python train.py --num_hidden_layers=8 --hidden_size=256 --num_attention_heads=2 --num_key_value_heads=2 --head_dim=128 --intermediate_size=1344 --vocab_size=8192 --hidden_act="geglu" --norm="rmsnorm" --norm_place="pre" --norm_eps=1e-06 --positions="rope" --rope_theta=10000.0 --rope_fraction=1.0 --qk_norm=false --attn_scale=0.0884 --bias="none" --tie_word_embeddings=true --parallel_block=false --init="normal" --init_std_qkv=0.0343 --init_std_o=0.0343 --init_std_up=0.0343 --init_std_down=0.0 --optimizer="soap_variant" --learning_rate=0.00387 --beta1=0.95 --beta2=0.99 --weight_decay=0.28 --lr_head=0.00994 --max_grad_norm=1.0 --warmup_steps=200 --schedule="cos" --final_lr_fraction=0.03 --batch_tokens=[131072, 262144, 524288] --max_seq_len=512 --doc_mask=true --train_tokens=715500000 --max_steps=2319 --dataset="wikipedia_en"
Each number is 500 + 25 x the weight over its row's rms, rounded and kept within 0 to 999. Layers, rows and columns count from 0. Numbers have three digits each. The size before them is the row's rms in percent of the matrix's.

# down: layer 3 MLP down (transposed), 1344x256, rms 0.0652, rows 1115-1181, columns 128-191
# gate: layer 3 MLP gate, 1344x256, rms 0.0741, rows 1116-1182, columns 128-191
# up: layer 3 MLP up, 1344x256, rms 0.0757, rows 1116-1181, columns 128-191
down1115 103:498528508484461455512440507518496547547524500532525434472481548530524541495506473488488507529511497489500499523529515454497498527508533516525503489488505482551476510505478539501493554506479521
gate1116 098:492503534522512542505515475494489476517512515498485476451528520506555509528474481496522531515508454477504480464525520492521519483495507535512501505504494517479474481531517505531446535491515494
up1116 091:501436520502525497461475535507484473482513538466487458497507502466490540476505501554494479498497496474504500468530468470512500508478480525465481497516515520485509541504525536497495496522463473
down1116 096:517500474469462486472520484497510514526482502556499542552496499507521492481489523460493495455494509542484536520488499497525483524475482491513555538465512450557490491480500497499504491474481480
gate1117 103:493497568510532454472529490515509524510508521479517485508489472508452497515468502548489488523494478474481519510510475492473477499458526508455497456461507490507451510511468532500489482507526444
up1117 095:474507542466502480479496517485542457519481508491478456502477481475459499517515476473548492495504453477500509559490487495562497531509474468464484511497528521477503490482480511496470500468543513
down1117 095:546527471509480479510515469528507572487527499517537451491499530462559480509457499498507514524467526519501494523505503513508489526506500523516509493507501507523495487525515482497509492506530514
gate1118 098:508517523513482515494527458522519479489535516521496524537507515435508526482513456534487526489480538501508499517541510509529471519493466507471478495468555531466425498527461504527514513502496510
up1118 093:507496508487499463491515498506461476526491525481520505468516519476492505461503486467502509481500571485512523478559531552507459457505489480496474513501484469526506508508481476523482500475477507
down1118 097:467477488489495504472503509485484513509510470475479494486483510548506496529518540463472476493532515526487522478468523453505522478461506517518509515571508482523518507493519506480490507528502498
gate1119 096:531435513511527494496451481501518522485495500510484534492493512480487539558511490513490475544490487519530485495526555486527491496485533538499524486476510484509495502560497444471529476495527530
up1119 100:531505494510508472520491508520530501488533487548524488496514495508503488544485492521511507520456501519500506513538523526469494448510558482459519497500514470506537514537500501488523462524470494
down1119 103:494509482496478488518541549512500488512511495527523539489536470504476546467515514568489461481536545472478523517481480508503485521474485487488509514553528477481508525477528471547498518482511521
gate1120 099:486521449460467503459492517493529490490466527473530540527516485502527495493485458485523520543551460536477492477463477504486443558479519475521471521523482556511517525526508467483486485493496509
up1120 106:474463500481460506455506476555516498535434538480493473506487489518532503509496530479497450537511518484448527501467447500494487504516517495522490518521483521458475493526507507535512448500480540
down1120 100:542436516545512523484514489491484503485499449535469528492502530467501532502460478484514464493461526511530510521515473490452530526482513507473513514461510504494470506515496534529515533471497492
gate1121 094:507471503490486449503525494488525511520524548538490540445513494537498567502490523521512528524475492533507532492505499451506511544492465542484529520481496517506558509508490477474500521497462543
up1121 097:498509520482505513492531432529522484503488495519474475504465501531490500512508519499522524527489523496499482494532513446495517533521506540478527492474467482526509480491513497496507513501491504
down1121 098:496508478543495521492469511509444523493471469504523490569514498493530426526505507473523509503510463474463462488469484528485498478541515521530440512508479516532478466509482505521502473520501466
gate1122 087:507460509539544548524479525496504517496516524500507517508503502517539485492490490494530482510472505501503484471522520518509515487454545512467442453512509512494476432487506536477464510504496491
up1122 086:506493508475486482510509513522489484505543478501495473503455524472512494505491539478504490507499485455479514524477475566484515500528518513496466511497456511545533537508537464537500497454506495
down1122 090:476508472491512445471482501462522517511449510541525505466544489532491512512469524499483509506516501528532495484504514466521491473466488523522536495500468493499477503530474539495516505515516490
gate1123 101:501479488541492464521528535480479521539476546516516532510516506468457467457511524491527522537499501504547539505521507517502540522471507480503475502493528495553438495511520482503479518506520522
up1123 097:509466498508520478498511452491478462546504544480509511436485490446485550456488489478485512555507464494470535470498488520519501511509468534506485501486481487521469545530500500494516510483512520
down1123 099:525506435501514474490523519542495497472516495507516474527511534469519500512492521506498508502481469456475491570475514500511455485489499493472501499516501491504522530547503526490467514559452490
gate1124 109:504503488515477466492510540518495471511502473497486546516486504518517527506542475477447502489516513500532470497460512526510528506492498491478500449481513515489498508514530528450483485489521440
up1124 106:483483456503511500504533473490534552486499533538503534515509479481519552535496464522548476512500490489510451523519505453489518490522541484475509507500523484501480530503485495541481508510508528
down1124 110:461493481485491472461482518541481407532529481443480468494525518552464467527495507482464493482516516508453522489501507481491479486533481522515513488507508499504494531510500520479484456464499490
gate1125 096:482484496522508490515499513463471518519507478496482517483475504487480527478471521515486507492493555499525496512468480475509487543520510501474485505482543542474508497514508497524480557502468538
up1125 093:517506513489460519470476495543499527542512506499518528487473491476513531484497510559507459513502493490523495486509454513528519516508505519457498484489463531527485507512472487518490491467488485
down1125 089:502526483483512502507515532503550457505496490522458499483521502512527477493529503476511529462529489498518507553572516494483500498516486501527501468505543477488540499490534491483505545494489475
gate1126 099:473484462457473506489494486473516475525462479552468520530526518514474469532445438482496470502511501484525518528513493522539498513498462501546471481476477524514528443502491480524480514460499494
up1126 100:501482501490442497485475536509513545534473505494459500539503522485484494468460499486487467511487500480486509493489500480461509436497470491527545506494472492530496453501493489540538533485452521
down1126 101:453509501544533544512557530528496521533523481498503481502497534507523546498509475552482509500501564506458401449494483473478494510490480471522532490488500502504473453498503538501502479519492493
gate1127 096:494511518528558473562471519505539477532515493517508509477485469505487502499462467549507493499511535495511511488520521502540481453491472485443556487492485494510525481536495498533514477447504509
up1127 109:487508472531498496458471509473521524479479478488472492468497524514503446534486530508474525523498517527491524521476525476467544506538474501537482536459531498505525495472538495527545471530499481
down1127 114:496460441439516487503491508526515490514448519496511529451495450472504516477497493516500493482498514491547491479470491501545461477548503515458510510494476472493504481491503494498521481504521532
gate1128 106:536492506521531463531484490493509484528500492491473499491491490473493489526518508485487461498486488526490549475478504480507493478493503508490493457479486453555536484524467499512513526519503484
up1128 100:492523480460513507521499529506511479521515477509498472463516496491498496523494504521526458497507488498529499462519530459530472540477505493513494467490529512497510534541523483514498514503515505
down1128 104:459481471476497484490542453506517520513448467492522476490490538494482496478513528472515488494514549544480492563463488536488458529496488477529533503482485466477489483462542527488507507512500489
gate1129 099:491470494471483511494507460490505516479511511516535512509491508550496531522475512478476507478506446509509486515495522513474498520509472504465515513503570540465508494478470457483484502543456478
up1129 110:500496477556480522497458529544499506492514495536480488528480465493498490497507498509511475500498500489476547524544506474529471478508499455547467504484486456531485518535480513495511464444489480
down1129 104:515513468541472522507475496540497570501457494502475498488488541482485484529482460510471493478510505505503450521451518469469523516518476497537490486507520472518507496488518477515525470467474499
gate1130 098:507552518529490464443502498506549512513469457487484474444494468453488467485515523491495518443490538494479489507541501521528465484529506485559496493480498515501529539491485503493480468478482460
up1130 094:469477527500496502533466508525474506495508523492525473473501470491456568479513490519499520521490498494501492496530460514461514562475541515462457499499451482550475487466499514465512543551508542
down1130 096:530522465482485494473530473466524501482542474510505505523455495499506433520495487458518490479495489512488503476477482507541495487517491509514521505501584492474510476514495516494508481474501445
gate1131 104:485495489498523476501491483529531505517516538473491523461499487463446500487500493488447503512478514513515483485483545504476479542488528517494490511482533515466505502492502510494506474554505424
up1131 102:538484537469498506498498477527477484470525522472503457501485524488480522523526565525462509498462521505507482512466554530510534528533513480521507485482528464472466519460520499499487517548505480
down1131 098:524554486504493503529501488505460502490475490491510519504503517507505491484460469480527522497519531488448495474523486478514489502510542517473479516513526545570554516530508468463502526476451535
gate1132 104:474497519484492480517503508540479503476484502508505537506470469513536538514484493491499499515527519495521509463514475466502535489496528445514516488485491461484489466494512500498501530473519497
up1132 102:469541501496454490483510516467532524472515500495521496469514510509501471528541462474480531457490492537529488506438525508464460465489493490481425498521566522529501508476527524504511528461500484
down1132 108:522473489492505464499479502535514508513462530513535481480497466536506520492514469508525515498554496511559552514515475456514513471510544479510526493536519493488523467477501520473470540529510508
gate1133 102:511481488500502482479511545526526510492497477538498524458529514539523500511483492494513478524505543494514489491521541477528472461490533509476510472504453531488493489542495530505520528477498545
up1133 099:478501538537516479518504478499512507522513443501516461497478496479476453529484520528523500508474543488539495493511496516525479495472508524538475569487510507539504485487493429516493516527497467
down1133 100:485479476521467478491469529477522502498485488482520517483488482526547548496472503474491468448524473534525528499475514491466464486506459506498548465488500481537487529557506484472465510501512494
gate1134 098:520476478471472533474529517493517488495525471571468460482530526503494513509482494497510531538521488476506518483528468479476488536504484477523497549478490485463468461548528474522494490477540545
up1134 098:511499487478521436524483471489530500470533496514492521531504490543500496475492530502469528470463513513490561552495509511503535525517473468483494479482504544469499502456510506445494546507497472
down1134 102:487463488529493508514509532482476483491496475524502496487507509468499518504520480525470509533531484515462490469515472498507471527531522511523557547536543485481512510529516501500479454495533528
gate1135 096:469482526502481472482473515509523468494486502493522526488505500457507511548525503498464499463501490536506512539531544540554525511506508551491490506485451530483465495524500518505475487517521491
up1135 100:545498496459496497508516491523455528486504483500439475471482526515510460449504484506529531500471499467499480503491479478498494487470510506509531549494551487478540460516507497479535487478491513
down1135 092:479504523484497509492522528527518495499497490503536507438525514446480503535501535474494505476483535536521541506500527507523513513466524512498486503468466481516486485532526488482483438483533513
gate1136 099:468495520511509534508508541514505533521477521510538522490527475436492491537514549475479530482466458491520492514487474510485492460491479475542484482498473554527465472505497453522515464550531552
up1136 097:520504507508465519484506484528514540514472514518526472517529568524529474492475513506520531566508479503491517488496550510476492505454505489513529500507541529474509503532482517479480502534502507
down1136 101:482529494524506465514473516531451514484463486527490506487487506526524517481533519510505521488487569474477485542501528481499463503517477501483450503484462490553490487496539495491519501484471506
gate1137 103:499515452527508480514521528478474473491503537435540463496550489533433506445526444473498485501503488515505512500518507495502521528487503486536527533486508528490457517527492516528513502555514537
up1137 098:498542500521516472522509516490497471510470512550509519520494515521499518538506522505505520529511464492482497486500494532486478501543532428531528460518459474512489480485528481487490527504520533
down1137 100:533527487482474471484484536499489520462493512464490476558530524523415484457488483474499520535532499499480513533498533481483457498461471455474489504516517512512453524489480485477537518528499545
gate1138 100:535530479478508498449456531514472503504469458499524523535516500514478492510503495514515529495468470524473452504531523475490474476465525526495525525532493511516511495514504497516515468470486516
up1138 097:537525489490503513536527475498510509519497537526487518498565500491478542511498446453543525481534492484526490496496510478494483490465542469521493518492477480557514447547515497502477503512561502
down1138 098:494516569470481505482481493448478497445458462494500548503489472528492494512491500527508508509491541510475498550496476513495436538513492490519481519483497499488468516497493532503501473469509453
gate1139 101:515491509492497517523495523518452508514504530450499488500526519438466542503513495484496503513467548500551480473502516509531499527519490524452476535512553505482494527476502497516509516521504542
up1139 102:503519496470493503483455488516476538531512496473421539464518507512493532507517493437468511522506542498509508428484543495469477508498526495515522500487509504492489531497492498524483495492453496
down1139 101:513493486537524497465491504507497500511483499494507476502534504543483506472480529484482488531492450521516557506474509464479477490495496509481541496542537509465477500482477545477475502500480497
gate1140 101:512512502501503473477542472519527522515420499510563483486523469483509503509503514484517487502481492508517481472486498483495513494528505548469530485466488537494563467473522487462493496517490535
up1140 104:517475451490501499465509466515520518505435486515502490522490486498493515483505519489521488467575453534546541524515506493520495517497514515541476491502496505502510491495505528482471522483498516
down1140 103:500485491445518491484485506540472500464556512487482451513515507503478478471494517536450503564499491511447496496506519548495518535495478527501483508483503470509548498515531482498498510498531481
gate1141 098:493504481486508510464532475530469512475471500504465514497483489472475476520491491487463524533475540529508500540482500465501501522458472518471515521497531519473534493541500508461501478481502482
up1141 096:471527518483557465513455523538479473503494490503506505559504525514443479504454490507489491510468515469534530491506507467485457507502461536514472506476512453444513488505514544526513520505480490
down1141 099:517482483491494520517525506470481478492520517475499509479525480491540553491516505482509485560542495479527497540509488514520528516508521461458465516516501544531508461536549498502489526510497542
gate1142 104:505488541493533463474473500489493475548480460525503557506512509506509509482487491484511474496456506542509500522537485494548497464521484497484501528452536529494536527516475509541549471497517528
up1142 098:506520493495491459483492493488513509506536499455506523510527513495508474544506485499458523528490523508499495504536513498476471475544515545471500482484555477482502498517476490521471454516458561
down1142 101:451496496466516485470512497474476479509511477513426507466527474517539484466475514481522488493518482504497512488494503456531459520493506520495510512473539504464467523459546490503503528508500495
gate1143 092:539452512507478521517488511465536452521521518512534484476491462516479551499459487487518473449516499484504490483536488509498435528501515465508504475484497505526517476492477572489501502486536507
up1143 089:478533502528509528534522438482538532517516499533484492493461492491528537503521507555511478503493544471490514516485511523485462464462536486500503499470516513507486456495507521487485482486537515
down1143 090:496502488507502495490503536511431498506469489473481529519559538498464459513467479458553509509535451538495498493491512453489505497486453519492495541509468534518512528469510477491504496496484514
gate1144 103:499514467488519509537472481514497490484504471496482499526551450488486534535471510529540489508557505457489520497489490468487476514520506476456484477533514499528507498478477497506510460490483472
up1144 100:514509484497501491509486501482473483446519484480530506524490490518534497491499500499500510515512464554484533505515542454526514522468492519523512494473514533537484498496495493507517511535478521
down1144 104:537495484490488513512517513506564492498499501502509480489495436473484525507530495493476507535517465464495497552502480542504497471492479525518538516514462489469499512494463493500519511466498488
gate1145 096:495510496467526499494449499523468485495465482525457495532496449470475463512521461492542464467507479510504540493466530485500467518534482501521470509482492504534533535472479502464480467467509523
up1145 104:507502451498512479518468491511500492488473506556496489530465470479486473506494459507525472531492545509517515454516545494513517497522537525467492497485500505486506538472528488484514494490523556
down1145 093:499495575550482493521474508496526518494486488470539505470497551515511507492527513480476522514532492461500517491515516554528514514459482492469504513500449468470483476531482425528510509507525462
gate1146 105:493479465484545493477489520522520522502517492535523496531472432525500507527433502522518546473503498490518506483478501524482478473460547496495479502481507492498488503523504509508464533500493477
up1146 100:470498446505482517507547522537525472526507497518480487512433510529498522528486502542478460473443525514520539485503480502526549461476463477493530495474479464488502532478517499539513543495473527
down1146 100:536477510513465503463518504514545526519521492517528486518496493496528490519508468502490526527523510499464502489564532506511503489515537525499444510509537481516458508461447525499482507553457460
gate1147 101:520449572490485573494476469490481506538480476465506474499516529516503505520502470466474536517518532524510479503479436450482517490527476512500516519522529444507507520534510483505487503445495500
up1147 106:487466513541529509486493491480479484474544469458488512514502488512510477513500509482499588512485512467491541493488498492495467551517492505530507500538509456504512497496552519495458516495453497
down1147 094:501461470482503449491478514492462510471471500493446553476524498486505483475521488528554536493515446505450525469501505511464483504493513539501537510471480510479494490531495505532516480539472475
gate1148 098:471530506541472498485497529497481509498500506504527489503542463502548478502513539512523519508519504538484546493493477479487518519459460488475496494501506508489528481506538493487504532515538530
up1148 089:470493502536483515492481536494521481500523501502509482529528494495456554468507463427525530487497491476493512545509477526498482478497487507461507461496510507542503421507495524525421529522509502
down1148 090:504494469539526534513511502489480564512492543476518521519430492498483487493499512487490490497538556533550472456489507481468505499555510502509505493525529500531480547473480492518525479445520512
gate1149 100:483552506478498506484497510503487510531492519520499514477516469481500506514528527484496576493474471508521509469558535495488492482518482501506549471506478540511549522455489466524487506519509482
up1149 098:482481502482494482470497504421478487526537502476454452527478483464481467489479449480474549568519473457545508481550510520438559475478473500533508498477520499489495517502525500491499532460474462
down1149 096:542501476508532492512507496543499545478491484505521539494497548483521514508494508506533485452493515524488462523442527531541486522518503503516481526494477522528481517492480498551512494522506490
gate1150 099:474421460533505469471496522532514483502490461473521512535531478533486496526500544486503483526511457506510489475505461511517505506524530496449461460517470491475506505482529494497466494490452507
up1150 091:497443482493492495526470518533473499486502497496527515477503500491465513490513512490500547514445518515462556484503494460519491512484468508487498504538486508423516508519541503513463491508456513
down1150 091:511513542476479533505461471471473530498514491516482429531492524556508497517524467503479506481503509498510474536429506491464500529495510511504530483511499492550484517490474510521522474475527536
gate1151 098:504510483486483546474485543492493510520510466487468524457503579509512489519484465525428484515537522479494502521483511511472525517487510499549541496492550500483540440507531483534501423472497497
up1151 098:542508478527520484481533500519486512545507501541511553466463510477550459457489488503509485463526534515503542493499447472494506520509495467528478418527512494516510513485494489518488487515467527
down1151 097:460485499487513501536506473440545488509492506519489510475519546511492546509491516449475497478489508500466467504451502493486491560519513502541483487535548480452486511486544456492519482512513484
gate1152 089:494552479520532524509446492490514488507492494545507567523469465502483487518494510484481524515527513500477495511480518478499493490472517494454490480529507499526504529499476530505506517531502518
up1152 099:484470524492465501504523511460475524488494544477503513505508493483502517493472461492519516463550475529474491507532487544509478473540509487544456505471459489502512504525466496501527522464499493
down1152 098:461496488500504473486523525486536478498514544486502535494482505523514471496537520524478459476553453562470498519504515515461482432486484462500499493487474518542494511511495503465528533497513507
gate1153 097:524492491506466535468516496533475475500492492493452510490497517527545492527514463480494459480493432485493493491491489483496516497500479539502501520516541504516462495529535486510499499515481503
up1153 096:494456478547462486525538476508514510502494527519466483484539515489523469454513494492518529520491495462483533538453521507525539516461488526472506501453514530512515506478492505488464480516487458
down1153 102:516485507490488513526483512453520469475463529520485469507466494492506509488514499498510491501501491542474468512508451482550502499508530498466503491544511501511527523510517455570501521485512499
gate1154 091:498496484530510503506503479485481476488482531566497496489497464524516518483482514533504496495540468534488533562497561520495549527562476500492431471498448522507523482510560494477526489487494494
up1154 114:480545559534443450506530467484514495467482466476482503498509516496526561505503457528473456504456511475517513510493474515509433449497490474492503493490463496470504479517520530500480483521496519
down1154 106:501479476557440487521498465470473454471434498527550445468519515484564498486459456520463518523502454488490474538520493492482496472529523534561474519520505510498480525437532479493520510474522495
gate1155 109:484522513510494500555491535478530479535482470457496492508516496532470490527505492522497505506522510509512510482526490503484517462518484466506489485536508488506493530470489548476523467478470512
up1155 116:524508512498532543492477523505520495484491529495515530503436524497504492512480475515464555469474508544513494463514524469445507515502493509484487514521461540471506557517476490502499515505477525
down1155 122:524499508481534498520473482502575488497489502442509543500466490469477536528513439510513475505498473522511516498488519530500503532509535472514462493516542528484520527510519488477491483475508502
gate1156 096:485512512491481517467526485518507506516506489478496527512494466493495495489477481465458526498508526513511482502432531508500520503517543518512516526460492476526485534493483462517512523462433521
up1156 092:486509547449518525446489522498495510454538459513536470523451472478502495503536430470463492489546489489512487555506465477532516516539513494501476515515524518518517521475487517445511481494470510
down1156 097:498510487503501478538505465483534516528490528496479538474530515490492527546470546511474486499472478451476502418451501523496478495443493492500470496515516484481472485536528478468470532487501506
gate1157 100:487526509491499522507521509502511500486539546524540522495538528560497505468483490505459540471486508492434523507509436477474489505483494509500560477512470531495507485523510469501483515492507493
up1157 102:538528498524519546498500500487492463545534521514478528493503497527485467506494461512486531457498525500497507462536551483536471525476474547542511525482497510507506504533528490549525521493530494
down1157 094:443511507515478492547472511477506514547495497521504489540508507507482537504504520453440435548523482542504510514491523536469490518525529459500500500489525499514481498460527524471504483502482465
gate1158 097:513492519518510521518551582500475492534519500467513489478546519472578489471518538469479551484557534525488501492528511500500524479487479484490565478539487495496520476531469509513488487502491522
up1158 094:464474517509489490518509466556521531526511519522528504513508554501481482500470497502501467512485560477485467515457524502502491521470499479503506486512491472503487483505519495493490521530486529
down1158 089:534475520489515506515440491497476485494530491498463491519487483463471493507474511474497498485515525503493513478510468516506451484522470508520437513484482498502503503466520500558488484476499452
gate1159 103:520529527544523496517542466479486551519491507513514529431492491497506502516495492525504534520481484494493542521456472564487516502548472539491499473495487475530513496477506471517492502501504519
up1159 099:550487511481513508553546500506528508503498478441494486497503519509459521500545472491527564470515516486525523503511484455530532495498544493522533502526506493516469461518535512469489467448499472
down1159 098:481472501479479505486471506523508491506489489496474512535578497551494529488479529516509463481529542491532501507511524482523514491486437490486468552465492509502557527486534504505502543505480469
gate1160 100:474450516462488535473481521508549496525502457453506473499489503470505521511472509471502567481518535471492459506506534497507460507474493518481460514535510494495459496530517447518491475486547500
up1160 092:457482530470445521482540485521518524517497498443489483548477504494507534514522516478473486507540492506491516526512517481485473513476521533497481520508469488472469498535559509468478492451528481
down1160 087:483482495567517477501529522481452525483461534460472478476525497486513510507473459496546473495462466491539508467472490516519515438539492491504542474493532534483479479458502529498518525543480524
gate1161 104:491529519516520464483512479477521482510497520542477496498535480469487492442501497527527487490493477471467481526491531499533505464427521483496538515468481535509539488496529529451549506454486487
up1161 112:520519515471537460502446516534528502491493534501523515497494505490486478468464504506492518518504475518512500506525470488522549518451524484505517481486473472489480541546510490431525437534530510
down1161 112:491499504497487525496470487490497485534486509490458480507480449441488511487515460539466464517461457496481544514493501494492449512492520499491520518536504522496523473468486504481480511525486523
gate1162 097:493508513499530507513446529477509575474506486520536446510533481516480502493471542493477500498491465510503468504521493556450486524499496484506536505486494496470482480479511466521530473470492503
up1162 095:538522507515491486465535473470498490493538521486504544500491491518487465469466492514482508495523511527505497451532497477501517512499511526522511514528532510481472545497463495506473518503468482
down1162 096:475485496491509496526496489465487526521506493478524500498484502478508481521508449497517502522468475518501466560500507552528479514513513450497492512472501505498505483488507491534501524472479564
gate1163 100:489501453467481514462486520520499512479499494471509497491489512517493553497459470501488482518501467447485498501540489509480467509512480534500528532480467550526498513520511423499452467493512501
up1163 097:524496487453490475509463501489490537484497529537533498524496484518478504445503487502525439493516458497453495528512522516507493531501489486497543508481492476487502515517504501511502532476514531
down1163 094:474517514531490505539512464501504466497462510492509456519493502470520460504548525485520534507473538574476498472477551471526487505517508485492485479568561477479486493484486494500520482505497479
gate1164 103:506524485508539493463490458495504524463505505530552521472495494537470508533485527480479458482487488525509508511473523539491522485412473491512529502489488442516489495476524547566523504502480519
up1164 093:490516432487516532486513504530460494519557489477511503504467492506483504519543518488478482509497456543496484526525521498505498493499487460501526445473538495457520514502507471445510530502484491
down1164 102:461480564508466480464486506523510527481472539521542496503491540500486495473499516488502508472489485468485488482493548517486495531507513526530551518512471471520527480487514498515486479495510461
gate1165 093:500481519481543520519528557493542489508462521503487490514466548515499476505506473473490528496519462537495511498504493478519503483528506488493462514464434481529484528482505492505494493584517446
up1165 095:473455457491462495484470478517492456506489488492504516473492463479487459502535515479470523518491492516480506540535488458495566547498508490479517478491493492469501457484543490493517488472490484
down1165 084:523534557508531510514489523509477526470569521505456468498507478466529534505508495497486489508510517502506490473463483555512461470520485491486476470540504489532526495540486522492486530467524502
gate1166 105:478454469511579514557490473460501522454490512458541499517523465492496494501505504479494488457533540497524515498475503515484491479480489488487480477508502458527478497445513468492530497497552501
up1166 107:521494501480473476461521519470472530450518504468511527489450455491483543524501485506517495483523487565531510509517428491539561482526518484462500487470492524489502516503500504470518515495505515
down1166 108:445514520485479492497522513504484534466514478470532493489497498544543461509505516513485536539501469540515476507504483501555510468480463511496514460492493489526509467538504493522522522472526467
gate1167 105:459491505526484503533494544487537509489498487515477489496522516445522471507512484460495513502468493506517536508482511457500489502450479494509462469467540513517516493480502495446511472496515512
up1167 102:479514536509505457439489503478480525503505521489508496487515501475526467516515546472507474504502493491489493522483503510481487507494511497527473529459466515472503527495501541461530516470521489
down1167 097:479457502472459518467498513521560493470521522482527489496542526483493525526449503493520491492457500485514502475512507553480477501478520469484490451550515504524481458480501496499478493494492528
gate1168 095:488455489503526548502526546527503473536477473503517519541509489452488555506563516543488482517503496514480509520531536478484481465515480503490465447485527504505461524460519505491472504504517497
up1168 097:469414503483495540549501475498520496506507483471469532489510491512531474492520458491481520502460493461494507500546504487462511461543516533495510500453508499520505475536468528496497517524508507
down1168 105:472514536468504488505492494497476489493510529475509497503503487495490505525485492538463501497588528520499531500519509475524485537494520466491451489493480505535496541509529454497516483496529483
gate1169 103:472494511507463478478477531518516494531491520499499463511508461483465490496482481498515531539569460494489499547493491443509509495501487542500494506528507442488471516509457469524508483486488472
up1169 099:435526543528514510483489510486508478511477524497517498481508520519509502475467491511503475510497523465521529524497523477496516445458474511529520533482496483525543496504484477520542486548507499
down1169 100:481466491494487478495479509542465485507506502447489529498514493488470501491563512465534504488517528511500471491504486493492498518472534479470516488502495480512497528483523537457454468531525482
gate1170 100:490518504459491482501476466526578454505482414523470499497509508517480520468519534497523530499471522496473489512484517526510486469485508506501498492485470510449506467487495512493506486531526484
up1170 093:471490484500484543492532468519452521498456512490509566525468531465487511511541504468493528482487506516509511498495506497503510519485490466485511519534500453503494540489515511528485489467520548
down1170 099:527481491499510481510452521510530499493533499524502467458493452544469497464498480497555488514524538488463478530463507526526472507513535529514512453492516535428488489475522467509506516493498464
gate1171 102:532499473544502505532516488475477506462488511533501546537483486514504430544466487483502487475430502555513536491536520538464501475517457482498495485524471522480454504513557484506482540479514483
up1171 100:505489499508489507464475498488456548524503507542488495512511509490541519516489520523543469516497512502488547513524477494475470492512504530482498488530483491493492515467555418508505535500503525
down1171 099:503479477464478494540520507533448475474515496539500500509506533476479475477456535528562528434510528484454513481493477484517475545529514534518530495469526473511528546495530509542483500525493503
gate1172 097:462492511478509500493518496497473509505514507470489496476515483525474507507475483489485555503512517549501505527503509494499512495522482507494553506535544484495505503500538538500541526485480504
up1172 105:462507498487488518475514486482501531503506459515485502510483485491505526476451529515457495499513518492430469501526493471455526502476523499468497502525522485441509539520519514505490504501534511
down1172 100:510524519527509527494497521524519506485485503474490504514506517510499512481519521498524469518503501472462517492509490479511482491480515513482495502470486508501516475482503535510514503514489465
gate1173 101:485501534486550463493496477521494489485506506477510483491494482503520509468509457500530464548478509489484523454435563489486474517450494441533491496505496505508455483504470547483537516521457550
up1173 106:472438545463490483460498497518483431520491513478496516527475493519537513488497495476529418496519462503498467493480527528508519517444447506504515503496493506506498518498522537485527527558487501
down1173 105:539517494506517504503500491507524505497491509496488497516481481538492499529507518521509454477529479441469472494463475510507498530438481503510526508483497499473485498492507517469506503485509493
gate1174 109:481539503532486489521543473522477521495513497527503534477519470500483519539479520504507493471515518497487518446479449519508505496463479516537508508519473480531458502513494515524527480495527488
up1174 105:536476492486488520508453517462519475461482531533455514500503491489454472492524498466498500514512478497547521504475496528528531505489505523483505539462483520513465485503477476520533509506481480
down1174 111:531480515496514448521501490512503494552498483495474535553527467525535554507485557492482470453508543505477495465508512518488502489511504502471505492502491447492503525507468437523482484491522450
gate1175 104:503548498504508530499487454520517494524463475453488445519490504481477507502557474482485553482496499507498516503492488469510524474433510491482503473505527487496515523492490492507546499505499506
up1175 104:503550500522474478486510497522513487503474531507478494516502500519482535501545466494484511501477519514495457502455503490521527472467515486452522477548510487527503490521551503530525490506504467
down1175 092:514513473534459491509538488494496502508500508502464497501504507538518489511543546471492514534478486496502486516492494437498517511542481520508562534482507517472526542462501553492539485499500481
gate1176 102:503483500532467520463478488489497495556525486522452513484542517516455559530497506579530521503535440503491550483460515464486526507485502493484484487502467492469418518503496496512539516502503474
up1176 112:488465511486537502495450511516457526531485503539497504468478503488497524546494451517516526525492484518487489523439532538496519490508503472489510472518520500431521513517547522524519488562502493
down1176 115:476565518492447504527522513488477528488486487535535523516478492515536489432513492480511469508483510456513488559498489495506502452489507505528515506510532527486519501472484567508507504488466538
gate1177 100:511496469520514498495527528503497474513453493494446564469486542508502531514501481495481499434517512476483506532498498511510490491543510514500456544474526510502513475534490500501477487502513475
up1177 097:492513496485464514522480532498510562473520477442490552492505505504478520506535503459470497483469513468501476476533569489526490490505503466509512524482526488500529524479462498510512459471477505
down1177 097:504510490489475480515499456521480478468538520553508439550473476483533480483507507533543476531512502518494545519538455545499547515475474530511514483541482541507520484494487535519496499484519510
gate1178 100:513483517486499496532501507515514530497491521478473518548468549486473559520508494468478525512455475534582486490542533483463501492525504445520515503495496507497516515501510500545483531456501458
up1178 101:503504500536488504481479527462515532453485506533487517490454499505502510477477508476481516486533478499490524481512507539469529513540479497470508545501477485594498470475465511489523524487492516
down1178 110:456530493489480505501510480475504472470520511473474559477492497515511498497515481490517527508532463527507484523509513456477478467483494446487498482478521468570564521496487529494495481529478517
gate1179 101:503484482530476499491528534516511515492473511493484474524501487479490516501473546530514526556511496539503492509533515505474487493483502491538518522527454492528523496500488467504486514495492514
up1179 103:482511557513513565489485491462465506485535461481505493513537494585461464542511508466500512499481498522499442502459525485515496494542503510477467528485500515505507485525484488469537502484498503
down1179 108:484492482472494489502502535477492542500491499484474490527512439491484522539517505492512487539488516529514510558518491543475523522451494481511505537467461492492524456499505470478490538493522496
gate1180 098:479549484540478483467522494491445506490511555460492545470546508473524462503468495527480487481478474508465537530531491510483492478459504461515491508508512461476483513491503511494478479477477531
up1180 098:473538508489523524494476506479463496500499488498479482447513498494524499533498483528498485506443533462488520475496513509515474511478520518540536482496531485480502488456500512477458524519490495
down1180 094:503452505486489524512458486503551515525488474499475487507444478506495564476509493490488524513519516473542459476469491489512517515524451504512499472502470530523511487478494477559525514511524512
gate1181 097:511537496497527543466494518522499487505479479487457474498509465502539513541514462519517492497542495477490511509501530530495480496468507471532498440525522488483528522542527510501471537538503509
up1181 105:477512506514459544477516563493506495506502501487478521550526485509518523491516532504493499480501527519530509470541505505490496523486513540466462519508530528474510518502481491477506506552496530
down1181 107:507476509478499470505486490444505471514507456532496451536495462471528509504517513492487491482514483505504484488473437558439517470473481457486483514498509491489516466503489510448476522515450494
gate1182 104:503442526526511479519453527526535477498496508481521454519520503519468451528560552513491477521479512514485506559501463481493488468521482501456495475496469492523479480518498513493499468510469488